Weights of a small GPT-style language model, trained from scratch on English Wikipedia.
Size: 8 layers, width 160, 5 heads of 32, MLP 512 GELU, vocabulary 8192.
Architecture: LayerNorm before each block, some layers without attention, local attention windows, value embeddings, an embedding shortcut.
Training: a variant of Adam for these matrices, 152M tokens.
Each number is 128 + 32 x the weight over its row's rms, rounded and kept within 0 to 255. Layers, rows and columns count from 0. Numbers have three digits each. The size before them is the row's rms in percent of the matrix's.

# down: layer 2 MLP down (transposed), 512x160, rms 0.0601, rows 285-366, columns 80-159
# up: layer 2 MLP up, 512x160, rms 0.0705, rows 286-366, columns 80-159
down285 096:143135175131153116101113108206146074108068125144096130088185145179117179188143116129123114147143122097120144192113140079070141140134140078117035104099101146125162080152152138130139221147115148155193097114129120042133107134149118134088166163
up286 098:090033139121083146097183122149165145098187149157160136153120129125143133073160195071101117100140124132145129109135158102099076084114087137119116170125100085052149101120126148087150161098132118125166051108091146168221103126075110146103138164
down286 099:092129089148143151073151159112098157136168109100134116162090160083105144143092072087167089184173135049155140189092132155092128103193144105191093148101136134125095149069126085167114135141139149153107124107123182129156147138076204075120057140
up287 083:175129220164085115102101116105159143132106121151139166089171141120113125115157116069168094128121126135077127127162130086126122118193170127148137145104082069126127163150172191138137181116105055102097172101144112116130105103066096141108093147
down287 084:154151110157094147080138123021126122137121145178108118141129168079155127127162142159115163172090144155156075097133117132156115112082151106157196101147121156150116099114130137134093133110170167131083100149083180177135146211132087132141153077
up288 100:158117114157068171103110121131145118104122113165140100184099178117093124210094129182143119083167157126114128133127149108206054132097183134143133130164154136111143181104163114160105108151088140065164128117112122060138157090138168136069193131
down288 094:111084153117107148143255127102150056137089134127116133148088111137144128112117117100129140100093106132127077110184161088061110129109143189103192130144150213099091123177104123112106117092121096135133129142095122161133176150153141171137075112
up289 111:130128129128113076160083167126123115118177171188050148142122136116125114086119118141173089091139132139153170143094107124152151153182140085162112167156069103138171131108152098070095136110077127160156122126143091095118176093077120086124140124
down289 115:094145097095092127109189084136123136088104119125132079133167140104144138137112163174115158126128170127076111199138119114147126121169198061086129102093109026130141169080168156103132139090180140147140146168140143070105116185114054138175093185
up290 089:122122177131117143099115197112144101168112096156091090168117125120130101095099138104081112102153066165106131072111154136131136191089093150125117129070142081165140153118138126112094196085107097113140137105127155159119054182110146123130159094
down290 082:102099097178127114121159115085132142134140151114154101141158166140087122134131160181117112160143133144139103108112112158162127069135073099142162184160061127090088190155155071081145121134157127119121144151196125195160105118128129124147167088
up291 103:176103146123089070111122163136082140126151109132058120133043149093144129091148125187124135061139151133132186104110168133073103109142117071143089103119136106144143139111055090138101144114149152211124124116139115118096154124103121125060122079
down291 110:181117127119127145144093134195160113111118159153110169206085132135088142134133179114126140115152159134154192130105129162167178136165182110118063155158132134146146129115101144074223110140156108112189155115178140080100125079180091085098063143
up292 100:117137119167123123147201127162122135091177119036154123146139089123101148117134112129162129151135138115095096132159060107157080133128105143095076094075198140165110159109161147119121144081192182038109149108147094083149121118133143121175142164
down292 104:153072162163148143125153128229136118105103124136120075089147149171108176142151142127119114108109131145197163113136155118181126133076095054109146162126079116110133123144124143106080086101113141167116133094082108087180112120172094167145086128
up293 105:150143155099165118119118175179147173255132080156098156123057092134113207134149076116137092084164114141156188158108195104145084131109173138085148127076132094169158150137162167139137101083121113108191100148198161128110161057132137088108097104
down293 096:181122156140157095128120107067096115087101168089152132144121142147150142157117088119164142087140155147112092181178140112122145031101148126148146092150114079119148142116130149113116132129105152101091131180088127255103172106154112172092130161
up294 098:119175041148135104149111101199134126102128118110122168140142147144103168116107143117104128094095148077050116194131085103115116114072129055152095124128172126106092140090093141168181107089115111164161158134172184106101115187097143085154145146
down294 111:127159106152170169140097110189132094133153112083145114140148095134118127128159099139051128097169156127204077051127087110132079117114068171194130162160129143104135114124126140164063085119105220095134119138155086071148169133103156096170191143
up295 102:116163092179126089148219095197119122142153177095164091110088130107187101130073127129140102089094102077132123093177124125154102099133093094114178059063169074141167143100156097147126105140097115192163140138126112097138149113072142087215152185
down295 107:142102127095187090093093134221098108116135126142156066160111120118115104132112155113089165158093129075145171131141107119181189172160119115183206203081099149187111126137113100172124138136130170123110101078135150133113106139147141136053093113
up296 104:136154091074092096110155072142139113153154152070092076130148104126127120107124159097146083144151157127091175152107112118119065134129146116109149139142092106104130109112153157099110131114084156182105074090132112141134099069067103150156193168
down296 095:161082135150101160130154137151175124128078106137126146129152158124132130119066202106182153106100087114148155107083071159156110123152152101164164099105069126099113173101091224106143107140086144149125089094154154114128166161142160124184092134
up297 101:140138085124107115128121192124101072197152148149051156132064107123204127141148093141107095091147143163154122142075132099114116117106221181134131089070133150130118162108130131138101176144089117143175115123104142137110128146155128106127112131
down297 092:124102150110164136115156169140150146129080105124173165122142087143142127111098146136124188105108112098125121146156120132095116182159069108086144136157164071100149088064109128083147091125169242150103105136109152161124130137111123141169146121
up298 095:125143078064120149128124122162176164148172127091176141175116090092165085133099159091178110151126177152124118107108150137166151160101204159132055108092155122151143100133102127095210090117084145148091145118093130117095144164145145111201145211
down298 093:153135113169140134164122160094125121147093170137129153134106117077188166119104117188151072102141098177105172089153170109113149168087127126135175133181078094152128126139142151095165112133086255120126098103122071123049106131107107189082114103
up299 091:088109144139150099128117165128100131098123163103103127155138102141116094148115185128106108095112080119116088092126189151108193039143115125149144082123138151155126097098133112142059160098097131160150148095091221143139116119154107106155089104
down299 092:110110149123076137087098127001082107132111134140143120120133138119115108125164150186113166121111101186143198116133124070112100131096139099132148143101094155127116065165177122167081122122143216149130083136110117133129061132106116143054101190
up300 099:149124145102072128136170134146127096115104180052114107133120158180190100117138095099101067087134089171155090118121113146074118105131186127109110158061135094137159114108207110146098146133129162139105150075120124088116144111108166141166124131
down300 103:175151150070129148104098107116053128114170146132113099104185129148212158200094147094117168146077117095100158192104112121174121117186110142149103141086144131102091073134142152176140150100152075115113185133125131139143082100175169117098069133
up301 105:139161070142126088164113166153174110131107100098081161135112096141057159150158089151137106101128032119080141130155157092126103179132200143147071132118110170112167076120167071148120119136145123078182150143131037104155126098132140099144161160
down301 108:099102109129102103168028121183179092118148180148098171096111142174172156122137035145121078107121076144155195171117124101133137161105194068149138140145219098117097105095125087108132127113112093172107107132145145124149124102121186126097117209
up302 094:080115111080092114170144132136127172131149118125175148137095111127085168141167100115129125116087081084114120174123138082128098155170064175124130107224138109110167145113122082109045114139120082110093134154121175094167078100181151102131144114
down302 093:203082143128123125166135133255145117144121182109057098144154108139156106098108097122180085123173115162103098107115156166152103101104085169143115067118112099128077119135109161174119094153084161121123179144146101101157133125128176095132123134
up303 099:106126109125142146154161149148115091184129132121107109112109120081218095164181059082131096066099117149099082136122088108116119185125123130075100127167082096101112190093184124127081129145127125132158166106140076119195145095187144125150139138
down303 088:108070137138096163116086144165144128126133089101144137124070193114168088151085069172169132093097117070101158201140156140158117155153145124167098120100043101108107116100135105141142157129160092162169164115115180106172145162126168092070142105
up304 110:128112109172133089150123132168146128180119129135158092110115147176118154095119190112104076110121129159116183176130150186163102086117162191127089129114107096126161118096126121110095173154116112119138098124079087126073197114075147076139109140
down304 104:118028126158110151124140138253186115158084106153117112110158136132105082090076136123133067130154115118141160141148114120088165197121119086151119142132147109123123117137110092131121182134128103161156119090134088039057121139088098166138071161
up305 110:153067108153109095178170172161106181175126113153086165162104062122112140174175113189159082118148174170111122147156109116168088104132143146092109165069055138098117165120176112093118109053120122074126155030112071124118104139177142103109087109
down305 109:157136129118165185181169087076117170149168179063125089203127073115156115139149136172112132097141155119138082190124123100124148057135111110103061127147118112106113123172162126161116128107194106080135105156108094136132144084162130161106130127
up306 101:094138090151172130132101139153151103146177157085186090113114145118196157085168135066083129135118139175119122166093158130136115103138133124117128140173094141148152176069158120069155156171081172083148120175122131101112158148141176084145121112
down306 100:179127159122099099146114098120088149056110180122169123057112141081156119151105116139165173147107134168117118196147121113141175155122169116152141129108134148156087072105137152093131127134147223111126172082074178053088117132179111135108100165
up307 094:163129113134098104168119125130160136148144122069112131147094081088112139113096112110141065077154174093131115137096113152161132148172127110103174082047082108097170144090105102154058130107151108132151157051142120095078101094111150086090117142
down307 106:150090076131148135082132092150122136119118149145151095104116122091133165128067105071143153123147081186127112115078168101139099072157116136130112213173164126173114104143132141134102110138097096200147125134086127095117136160074146129169116151
up308 103:113157121091148078133121093143108134136146076161114092158096068165104208134168099166120125153123159153126169135148153047144072120099151178157189144102153137142168095074093094150101137154155193144070127172085180114124141093101138110139152095
down308 107:183191092070156164090118136193193116175066160153148084099139100118136053117122108150103128094095129140158100118102131100131128097160116187114134103169087124090092099069141119073117061123153207147098094161131125108182127177124067206111168156
up309 105:163121084098150117153117146150130088171125178119153104147186083076120124128131154173135151119141121108105138167104162089120158202135093114135122152062138169123199135136142092168128137059156100125106170128094165125081154126140207103117150081
down309 098:133138121159028129103144141103187121091120119094166146117076136169110095157120105152132148146130117125095109099195085094122103081138082128094148108078115193080120131130194148168122144125119134119147147100080137192095114105151116136133127154
up310 099:086116165063127148106202116183135108158099189134112152131054127086154145096073107113074089141106186084117178117126108181135106128122109136147070120077102080166128157124124132139089169110117122117135084128106089091091141121150095109107119129
down310 091:110127086153128163106069182169178135167177156123105095107114194093101163127141157071110142146091104153171091105192116151082221116144194151154102142108131077182130089171138153164129171153102101106143104113136123088130142136126119084128102148
up311 089:149112116120043137231177125141101135158148101152073132106114134089140102128138151149099114092142115121160099088198132088108103117148069140109164077114136133090122174117148123158070165132082112103115180125097105105107111157053097126098121045
down311 090:127127115120127094106126125125176145051033108129131144072104141162158138128094160158115182107102169113074080162143097155192154132127119102071090126153168071138074171144180142147190157146189037099175144103083153103110120162112070162105153137
up312 099:159108087161120110094131159135165129215140112129096092139091134091173156128111110138146064108160136138102125102140086185156136134154162133121153137121131154144128058108111161141139143095055159188091135158044099130127127122139174109074183067
down312 099:146172114114129154122084089115175114122045179138134109135133120122181089089161178152127116137119143136179069147154126088115189156090219141108160174166117116181097147107161138126079115132169123107154096134095147142116103079156109174173080171
up313 101:128177155062127101121121147170182084161146175163129112148145115153153129147133089083087129099091097081166153128089148097081148116111114149122150101116128113121178062104173103149087175131061145143116104123103151132097087125137177124077073160
down313 103:183141135115125099084165149129124175126212134078130143134123172155141100121129130166161115157095058155065165140167162160047076117131123215152161108110106138089168081074138124131161153129115082144108111129130077127109101214153118184111112101
up314 105:073122146087116132115160175140107162146146183135071146162135165146211167148217111093184095101153105196130167173088195163110125113131080107139125120140126131090127095122070055108111178083135123135106137097140080115110141132090152160118089187
down314 099:160141120099160083172156139146174113217164124154173165173103062128129144150132046146115136031121113126194166129122092110111092103227194089101095177111137153115137097133128148120137168174145158148182139141082121135154126150150125163132132110
up315 105:134172137070103118162122131152114148196146104147075087169113104076167091165113087141129078100153211114159145161083092116145151126165135097102058110149094160098137098124111059096130144084168150117133142123134141081136121119081171158099107160
down315 105:180180142150139097101116111078124152177120166125133113155146144076145117136098136164102132086122158066107108226107114112136185095093103146126137117184130162113140156168121160135113132122084125071123165111031128116132196084132106143160108105
up316 096:126167096076151084173109119161167119120108121130115141104124070098138144125105108109098102126092207127090156208161102082132086141178126143117159137125129131132137087074172175154173156126127143128138142096149192072113107161104137168067153099
down316 091:157147143123189125158118122184144125119122127125093143119140076137105125118086124092097144081148127098117095015157148118117144112158108160112144161143108182158186160154150116101160151146147130106118127164109118081114149186115086121126149071
up317 098:174123100057015109124159098150149024153130093126138132097125039117130100115096115098131113104130171138097135074152112127175122129132150190103150128131141140108116141116127122105113184143124183111117139075101134115106124123131130129133184087
down317 093:139133120147203165104162120163135103190127121133091218099124163140130151227104170189052120106101087069116147121142137124108139108121122130100156101138121178158164073123135128187140149094151116039106132156119082209122113107141047129169115170
up318 108:170190119146138079166172160135140179121148105174124123174148086086127148096109127129121085143131109192141133134102091202105096148134130159137145109129075125084163176065091092092170175111158068167127088149124090129200136125113116114076169125
down318 105:165162139116115087117132122086081155090087146123128148134123121128146108184163151106114181122143139136160063220154077149195179114121090119101091101131146090080136166155137041133154095072159108127137165151146157136146126121148163093079126133
up319 100:120200122155126102130096148135153159135129165105137117121083132099093142091128169099126123095193102140125119096170112124083129117137117098110135109136089104131120140085131129157121158097123127145142117137122155068127114055089142125128159062
down319 098:125096131120119184093141139059049162126161148203127085088129102150195127155135112208113126114109129141167177146121138116091116129130075115091120138129117124088097021127163121142119140129145091140120113114134105168149090143164153089085092124
up320 093:132176125090072112134200128120148087197167111080148145135126149156106108141176108121134135126096105100184079099136106128075142132150168133106115119161139136179133197123080121085055092084126104090152143094120090121157128091086118045165106110
down320 091:103123180153113153130166091096129176106104148148141111134157093145128142143101145102130151140115142181117112126148120170119140064111110096129173092121096133111082163153157072108118089073081125105130122121162221121142174193134105125140108150
up321 108:130121168175153151202175116130117140145088174118173107158139086087167183119071156162133112084132101150077118114132173114186128170098152181097085186128151100095184182108101147102116162096122107106140145130096129117142103193139148126086121117
down321 102:123103119126089128115137108216134078127126127098125106131179103134099096137184163096129116127134159117168098190137080132127153143107164113112113043159157125112126133089163114131105101088166070121077176115094174149128110132125107146194077139
up322 096:106135118117139152147117132136141052110116118142126146095083126127191120131186109109109141098140155148095131105198139111146095162140133115076060116128122104117140173129136158121137134119112172120102190118124041123176201127101105055111106138
down322 091:118109155167148139073212157010118098127139142145154188115144153085132136093087098151123142097145091093124184164109081078150103125140145108141181148113186146126117100097147138153111131170131149148147063090067132172074102181104128147111157123
up323 107:102146139120123115147104185176168094136126200046126145141106138113080127147183132097130127138119095132110134105134145135145175188121146164142116121147151142158181181106126163133132155116104102128166203083171185086094155126121171132124111184
down323 113:127145122086148159149139108173119063133129147127130069130159143143114109110126138157129089132127108184185122126109079093101157083088107151091167137136061180089149169079105126065159108101104221131115130150183079084141139115149092148110102141
up324 111:081036107119061122190101149154173134172144106112070126101106076158149191124131153142086114118165157206137163089147170123123133188134165109110084121123110127182145132117092105156118103123044159137176166116137119126155126086105125114137075151
down324 114:116136091139087159085111075171138152070159080092121182049130139177181129170098147104135097148108119161087141049131161126098165135143119060153063115145156135120098104140195177080163170126129109129174132122158158124141100163135115127121074118
up325 105:147139102105152105154115126140078115160159103125150132111108076115124163090139145094216120129105128163114135159156146165156168118152155123153104128099160081125161139106133138105180144084194083086076126082160122125114119134134091107155136118
down325 096:096174099085076122195133123180150108082142166122189108116129116077125080087103090134122179087200154138155118159140165132132131137106134133123113142114126106172137194134176104144206115123145089090157168147209135130099094145139138175152123118
up326 095:050091122154104128140136126160132157144145182171088108132145080131117092127122151077142099108118156140157108133173166153081089094154077139169148128136046065114126077105127125125116148103107182177109162136095056138165115060090103124075195104
down326 100:169126133171082139133161149154176121139118086037160127104099190079143089106123102055123175123168140196107149204161155165089079097149171116071139140169169112112096110178107144157137113137104078138154100128123108119135132108141069149181133150
up327 099:104163124115109148173144168142104143126132119105116107154076094146086136135123090101124114116138090169112155150118159149155071155136112139106132062091106119167207120081108137183038070148081086129168189140146092118090139090197199089096111156
down327 091:128127102106066118143134153175097160136128140136139140130102096112166074076127133152165089091118120140120152133199161209099087114120150164199136145122161116127109147106110128135153068159018156103171101146122141167105150179112083119067126114
up328 102:137136119106115125114119070112158119166164194183117169117102111161102132033084142132138106107112136125162208156086144199180170143120156053127094124148145182115150117146138066143153134132170128072101117119121097147117204125098167092114109136
down328 093:108116190158106089088134165077087154136145090132122129075126117106061107181117135184105217162093127101037091151161119120137121181129064103130163137041113137127153137146130136145109137156143098067129176135131137117191080149086075124149124137
up329 089:136113148105052142112130115171158147145163106139135183120074142107129139190125164074122101150156139106132140110051117134146191118188155110098128083067123162136115177141171140118090118121108132116169110082129105135099110135119149115067053127
down329 091:129136079119172106173147174150134094119144106064145167080124140132119115115165166166095083082122128108108117051147109149125071077133110137164147105134208136092087107084076169120055063109129118094135111124104160121143118182120110166172171128
up330 082:089134105103167117159118163095182098087187080145108118132129174126104160046096104123110160096151098085082184113177092154094074122127199117084128182135104089128123196085168144143110160126165082158181133142108109088160090107141126110114174181
down330 076:103190112131148140138120130071126189147136151067112139085118123136148132153123135167111205159106175154137107156126080174109126113138167149169150082094173107106083044138119130126092094050159162089138181138146150127123140137153150111109155147
up331 108:121093094156134148178187176152132100160139125132133127242075104153166106126157099120160130097135164163115096122143176162068098081154150123130131107097108121119155162102124165125164146168101099115149128177092161087101150123138151120098141099
down331 105:089162136141183136124114114081098134180179145080114151137118136114099143124124153135152115142179093123131123176170138121103123126055091161130137040150143126130202082146093145103138129127180113092142165121138196120144148144118126074190139115
up332 100:131124093092133051121124075134128107150193176112067158138104073083169136113137150120143108097177152102130111124126129111112117181124156095125110129148147168156096067130154133108163141100127130135070068110174113122082125205096125118043163097
down332 099:109102167154173197113082132208138138130121124133157131119117079130149195070109100081138181133104110118091164130116159090132145166101103151148112177039200133151128166151119186148142097136124066168135109103108172069146145121114104165100145101
up333 100:125080113151128144128123113148096144089119139114126104129102100119132130097092104139107087149124155088105179149109131151049162154095136156098143070123062087098128145088129125090173140137103112140169176155174092145096089098095176123112175096
down333 108:171104203138169124070131136105086132167160118105146123189118133079121086122134084121155116071147120156122116086150147099106072128113121145127144182112163158141120150112100102151153106118141146131093111168170126193172108101144108161187112118
up334 101:141146154147139094171176132164150138143163130138087136143125091140118121102142099087146097110121095123116105108097168070122034182152187097071129104092118134169142096113090117115113101098097160143160087109109093151140075115077171113154132130
down334 099:143099111232101128171110089208077151138125123114096054129129185087060128113135110118152052193156117125106231088082097170210138103119170128143155119138150135115133145128166137144113158150087158131144134176129129149073095155107188116100080087
up335 096:089086188126156118168186106157138117064098124105114176155172064096105147101082123176070116101169115159140139085142067116181174130094169141145151160174135080128131139093082167147161224146156101126136087126051152083130161120124100118106119109
down335 091:139131098139100085120115111193171036087167122143163104125172170177142186154129091097126098186140107158105144177127152141089106138111149103129093175141151129110161129079087147135176159113175109164117109099090153071168127138080114081085175132
up336 104:097132132140118095134187116164138145122118176142088116170084088118154147137132094111140057115189105114128094094173170179132121123158184160151178167130096127062134135098114136096041177124117081135109073134145091150133080101144136142123085130
down336 103:098161137127131157108158137096106076176177159145139157130096105121112138119097149167100136134172224085112128169054110111155105128124113166115153216106194093131093190116089095116125101146166112147113135068109087129158096097138074161224092123
up337 099:148090135145114164109109123173156134067134128114112172131150131085114182136133076187108127174161088100119125106178041097174103114154166141140102134178166108110143182116171135098131183081097091073128109130151123066166072175197118125098123100
down337 095:110098144143104129208206076253120162129114114152138124110127151150165130183114112118167075098122127151150107116131182148165153082150137135123091091121147214102115134145132137145115134122121083112117136111131148159122139103126198171068153100
up338 098:195179109085079107104099169150122131140173136146137124126141135129194130146156122144129167142157067199146163097095131143131128084093164138108111187192104125077150161103159107121127125086094133174098114028139117072140147103148089139166152111
down338 101:140122085156097103072116062249174135130116124079155131172187128124057110077152195103119120133163086094115133109132081121194157136074195090141131110127125090112108141112137154164139127123166067093175159119168146172076133112154147098133117113
up339 088:072132109079115061078126175098099134122186148109130171163147114161148190140116141117115133162127091037118128122161127153138122174147148229137134121145099090159115139121164116131109133139111187123155133103120107159151126147100131118098099092
down339 082:108084068142176131095218086137175156107111179164158130114225118142125163157110164124152139198106086151189152152145138119101121099137207090143105116120057123102060148094134142106106089152119099145109151161129117138114131141158126172136082161
up340 103:093142124169146125145102146143123173113049121119120141137122102086061144161174123168143084166140179112169125147117099173141101164085131149121147115122130077111149123103168084144141181153138094079084091082131136082093078159158133110166138114
down340 106:166165078106132123118139127103177144114087093134091150110116148150130101151133110074098125080093073127172111119174145107087090094103149099126096127174164097174115079100170136097136129157147175118105128169166156099104155089164142142136165102
up341 091:108094041148141122223155082144188114138168185100113170144158144128131163106129116110155114044121133082118153089124126081154110088153164151067141078121149149126115174108136140116144096070108061097065150140093137057094167114118081157153138143
down341 084:103100141168127146077133185149126170136100149161099093165162125151169102127091112185117119114137128087123105099115103180171168136155152100159116137148054154093137118132141144157175138137145142115090121129172159141099123129155125178123119075
up342 105:125185156149104055127160134123151102145197084131094122143132120098130202163133075146121121086127107097170119130147149098196098107155098172152136116185127148184155178088158095120111118141118119138129134145162061147117095104089128112137187121
down342 095:130136080145091239100106189157149152083094165085136112140075114186100127146128150130100128119183135161205186143125075152163127102163141116157148162152062051083121118098138170134170175150163140086147122174142177108078110143178161132108145148
up343 103:134104083139114152134121086177115117129141148158122144151113116125194146129149142130102097128149154108140092161090132123111142101167157108163152146109186123114142065117151102198091139093077148166126100164091181121123158131098181058063158105
down343 106:099098083124136176172136078159098106073072178146222135093165143126136075173124161131140100093122186114087183082098143111177099139134139151114101170129127067087095128172146181088184138118129107128142141185135120067164099107139086143169071106
up344 101:082143133148151148193105069147109177167130189177094105101151090059132147160126123078130125146154165095122157125062132132144103181142114142148152211166158136124149150102129098132123119084098134117098101139138119080094091121120122073123113060
down344 104:174134151113129128106096055067141163138096141099141155049149088132175168043107129102194081118142123176161092131174183093071080104090132133083129140136111118121126138124127142090150136155095153121118091132080128180162156163143127162136152121
up345 085:118123123154100131175147198104142155125146100160112146182061148096081186106102094093065127119124170063090143148143140156136059117125121156092076117160134151195131127094150120117090081162143133132123122182119162089185188107178135083184105119
down345 081:118147125168148113094123167117103146104110112130052166172151158170089137144149116160112167149111133116111119188142145107064155171081076152083113108105116131120109088138074134133092139179109123107120145124143105095111112128125114143063104129
up346 098:164120161117138162145139147140054124128149165097136179125150084175176113168106099111198100140143082158132098129090108074053128176148172166106160123126119043131120134106179142068187207096122114144169100102101136126104097130134141120146144138
down346 099:062110161116101127142128119110157194149117125130096097134072156093072156116131112106082151118123124103111096167148107168156195099099096136126150165126076105149126110133083118137101133158149040136167143157139148132116104165171156056078153141
up347 101:156139164117160126142096124150112115086148195189098111131115114116169167119136178102133079117109164189090154146091145098102165101095134139170080110134108153138120143100212116171154127146106129156100083108150162114100199160156135170085109137
down347 095:130149118138121123070147166157161084125065112107108141147114112199162142115105105124111144101119142057174070201177122092164104172187179155119088124081076147122112113181095147069164098126160195153126139111151099144174086106191131113138203174
up348 101:191172139167134150152126118121108101118139137136089153103113142084156147168134172141180109117195133108124156089162129142080118077135102084139105096076062139116139130062125075119152118138104165201108122144081165127128152134118130052157186112
down348 099:064172085111150146174148127223169133113113158151109193164110119136152121079125113067126144121103124139181132098140147155171147114129145178095154133104107117095114141140081144131111141147095083125086106094097159067200136131064122223114129076
up349 103:139091126172138138168199174185072138199173107178112140139132123107211101114101137110160135078178098154155112112088153100173117102096163114129088106037062099075165179086148119210109133149091089112114139115164107073096099108140130117098107100
down349 110:168135092145124125078166124179078121175142145130085040190142107136156135122108160145142154167090095085114080206131088126193149074084081181158239158102112185143141120153130090162089089124121118088146079113140131184144050129163122164096054124
up350 099:090105075142136161112148149125172165129126085094094182206088141111151167112201153126118112136109165110132152101124118111129075089152092145129161129123130128136124146116109200109205165092107136147140101108109191115090083105134118084174106122
down350 091:122156098121136101120101130097135111086134080117085126120103152138149135149161044097179167173152080127089104168120146127071132154167184146165145131121119101131148130092104143200129166087113130182075115137164166078082137104130160099144176150
up351 100:157118101128161112100139112163116113103106124169148137156142125084181114120154116150151131115148122152085085059144085108189107175116125128145132067131175150144143126073149119152157203163072121167189089144100159124138184154128124180109120085
down351 098:124101140129143163097147104224158115134143156112133091119090135114102138152137103123180113087162183112123156156174117132154090119118127168119088084206179161097121148178113132108150136139161093114191126137053145166136109092184203142182120158
up352 095:153104068153092093156213128148150082140137111146153105111088111077123146082145099108111118119200068104128128120111120126099104149171126166109118113179191068184203179101098119138106087112147115143135117106133104118115100113037138167129129094
down352 099:091169209090146120152105146141147172112110145152055107124096078143167211125145129137097128068127172158162091169148130161080145059155132073127111104145067135091115138102141112046183079090141161112162117133166144160174115189160090110107156115
up353 098:138109076113146129126124113161149120142161174170069134146126078117120163124116174120188145093173115127130130125081128107129087047086162167159068134112101168163129177116115102110149112099150134117073170167155149103118113131178112126107152121
down353 087:152117121130121100087229149127139133129127134133082127178138109127071136134078102106176190187103200089101067137124128114109111106135127188156091147110105102091131115178096106144140138165126126059096212129121153165087123083117119176116124096
up354 097:120112131129150150165093144155103119179184130138120051142088181159136139120031154116173128098096139094173203108113161042168110083136149117149123083132098110090125126108215107133102116091142130161178153098100157100103141092132122114135115082
down354 087:134116015154148139087086121108127137130162087097108115203110121101164127113127097109079090092196097131122135145056128132126105127149111142191198182126121106155192151134163114165149063078133110100144066195128189127133209121074136105125142098
up355 099:126197164114132097172136207127070139136123126099130116148121147081108185111078126143126112114092094144098168086134140129111114107142158103181125132106117093131181137107204112170140151069126125137103164078112128150123127156106150139115116149
down355 094:130136146138113132146113143128131142130148067101136101073161095154098096073182217077104155072128092194133140203117108136173102148153101144089129151087141140126073087158143110181106123136152111122081148200172116161149157084125166179175135116
up356 119:024108090114140164109103107156146132097180095122177143144135101133167204092096095080134123119127134104105205138171137125129118179168181116192088178147143093149142081119212140131102119122092133092126132163159148100081122155074138090089111129
down356 132:160148139093146128135079113083098124126126168124104065074152126162123137137097182137119130135113134155185086080152133122135104103109089172113145136176129148091120108126009095094116094172151253109138131160142150148173114111150095158146113131
up357 096:131132075114073113126154130164147124134128155069109132145136157149170085090116158149168118136176065110179079122173163072159136166109078197215144088166124118153145123123152077156106215124127155158170130102068114163101137075087140118084114157
down357 094:127110159149112091159143136194117123185120098182123077073139161061135171135117147075129126139164113172158151173189094149109110149135132091125186192121104175128105107122188105093186116106116099112094148074130161094101129163135156133088082142
up358 091:141127091097120145107134151153090134116131097203105102140164111088111164114116136161140091117163203186133126095154165126124104096209090085115167142119062148115109140090085123120195139090130192190157163120139143133121131057104132112089168085
down358 100:174139156094093118115081058161126055115120125127135151114174122129079077152142180127057152121094122155173130017115126136172122131139110179148167097151162170146112147181101147073113090145135140133129116129155077124131128098135105124213135129
up359 095:165144109180089186152115119168135142113153086156144087186136107064160129123102070162131096066181103180087140095142140185167161110095125129107087114127191152101111145126092177070129104140115116182105133120118133093112139119083177103125146076
down359 097:161171111092116123133088152176160171172074137200116094149147150133171114169126142129099120083065149125133172217095108105135158120119135118129133161119102136130120092096120100134145095148185155097132135150096041112158137082101131127162062130
up360 115:068103084140105141134162181161163137150133083133127209158104141070133125108145114113112103075151135063038150078136132124106117133132164089214057101140134114153142143079218174080155136115097122133062134103138122126089131176098106076090151113
down360 126:067090081182172141090125183081155107131129078159127161147121155119172134147142080137154100115143127083084144144141136163105132093130161122191117092105154140127117126117128125197139167161110177114099111084098214089076141166124133087072080109
up361 100:088137148136145128125126083154152188126098119138111161143163124109096153103116105122155092138142081162045092096103152163132133207096145099159137150118086188110191149085134167090096101028112100068145136155097135075121170137133140112195143135
down361 111:114154144162160163110136109255167171122087135150145151102151172092080157108104151142141086124151076108075152089098126126134137135087110068164084123114126102098122173108102107150170101168125035132092086069148117131115120089186147111130160142
up362 098:159140109055113141131126164177099196132090150116107144117048133072152122137151051104144079143139156146122242161133187145243116156145147077137153108065093158113132095133172123102166079151175173176142135137107134115099159198116137116150097128
down362 091:159147130204167132105154130051147094139144156120153138089162161072101148125120142161109108115125074021123114132103120083105085102127061184125210160092113140116147165094179124137107055119140168124119130146132156171166156079118110147157149179
up363 093:079201124149114132096136141154114124154147178088147058152172142100138078156135151194141126165136133147113141125169134141135091130139126086132105149210152119173116096125128089145108149106136168092119206118098100073195189117119181173115093127
down363 099:103117155111148037086175113085131104128148115154134117085125125115156188120121118102125106112127094142106185216078097116100132144138164119113107099104163167136177167088098102149131098165168173163113137116117111186139138150122113132170091148
up364 090:192175140115038065196132142127109121196125146167150115128185122142132114132158124111150127109082158116119159137110081165118057126125207109140113151207103193145124177099189150106187111128179118165139118131134138147164115112102133087101125116
down364 093:137109106126166118166161161220154074097097013122091164174168135137085121131084133119113107162105176060076093201161139146103158113138156102203095095097115137094130084072173149185127140058147122106111176130133140059177141103121170136129122151
up365 096:107135031131130166110144126134142099100150126150115083170121095145154126101119090104191097091176091126125209133104136114108018118188152159135160116092105170078111084121113080152120172116177130142157109149153177122122127084158189095150057145
down365 084:082126131117127095075141166051114085118091067072140184191132159176128091127094126129152133186087136107154099131106169169073139157093133170088130138127137167133145130138123070185124122103086172147150124149117128183120173107127095112108139078
up366 110:141154112109147068120094135161154145170147110098175175111180067082131118082149073079126091124160074159115155113124129129105150135163161119106124129178091139180140133109095123189123161134130209104138123123127177127083090117084141144121105130
down366 113:121116077174062124134135087174177142129129142156114156133135159131106098118132154167085139133119154115128145139172112132166076088106186061122156108086035125107081098159193142093130113088106069133158106153139093110184095178115130079116144139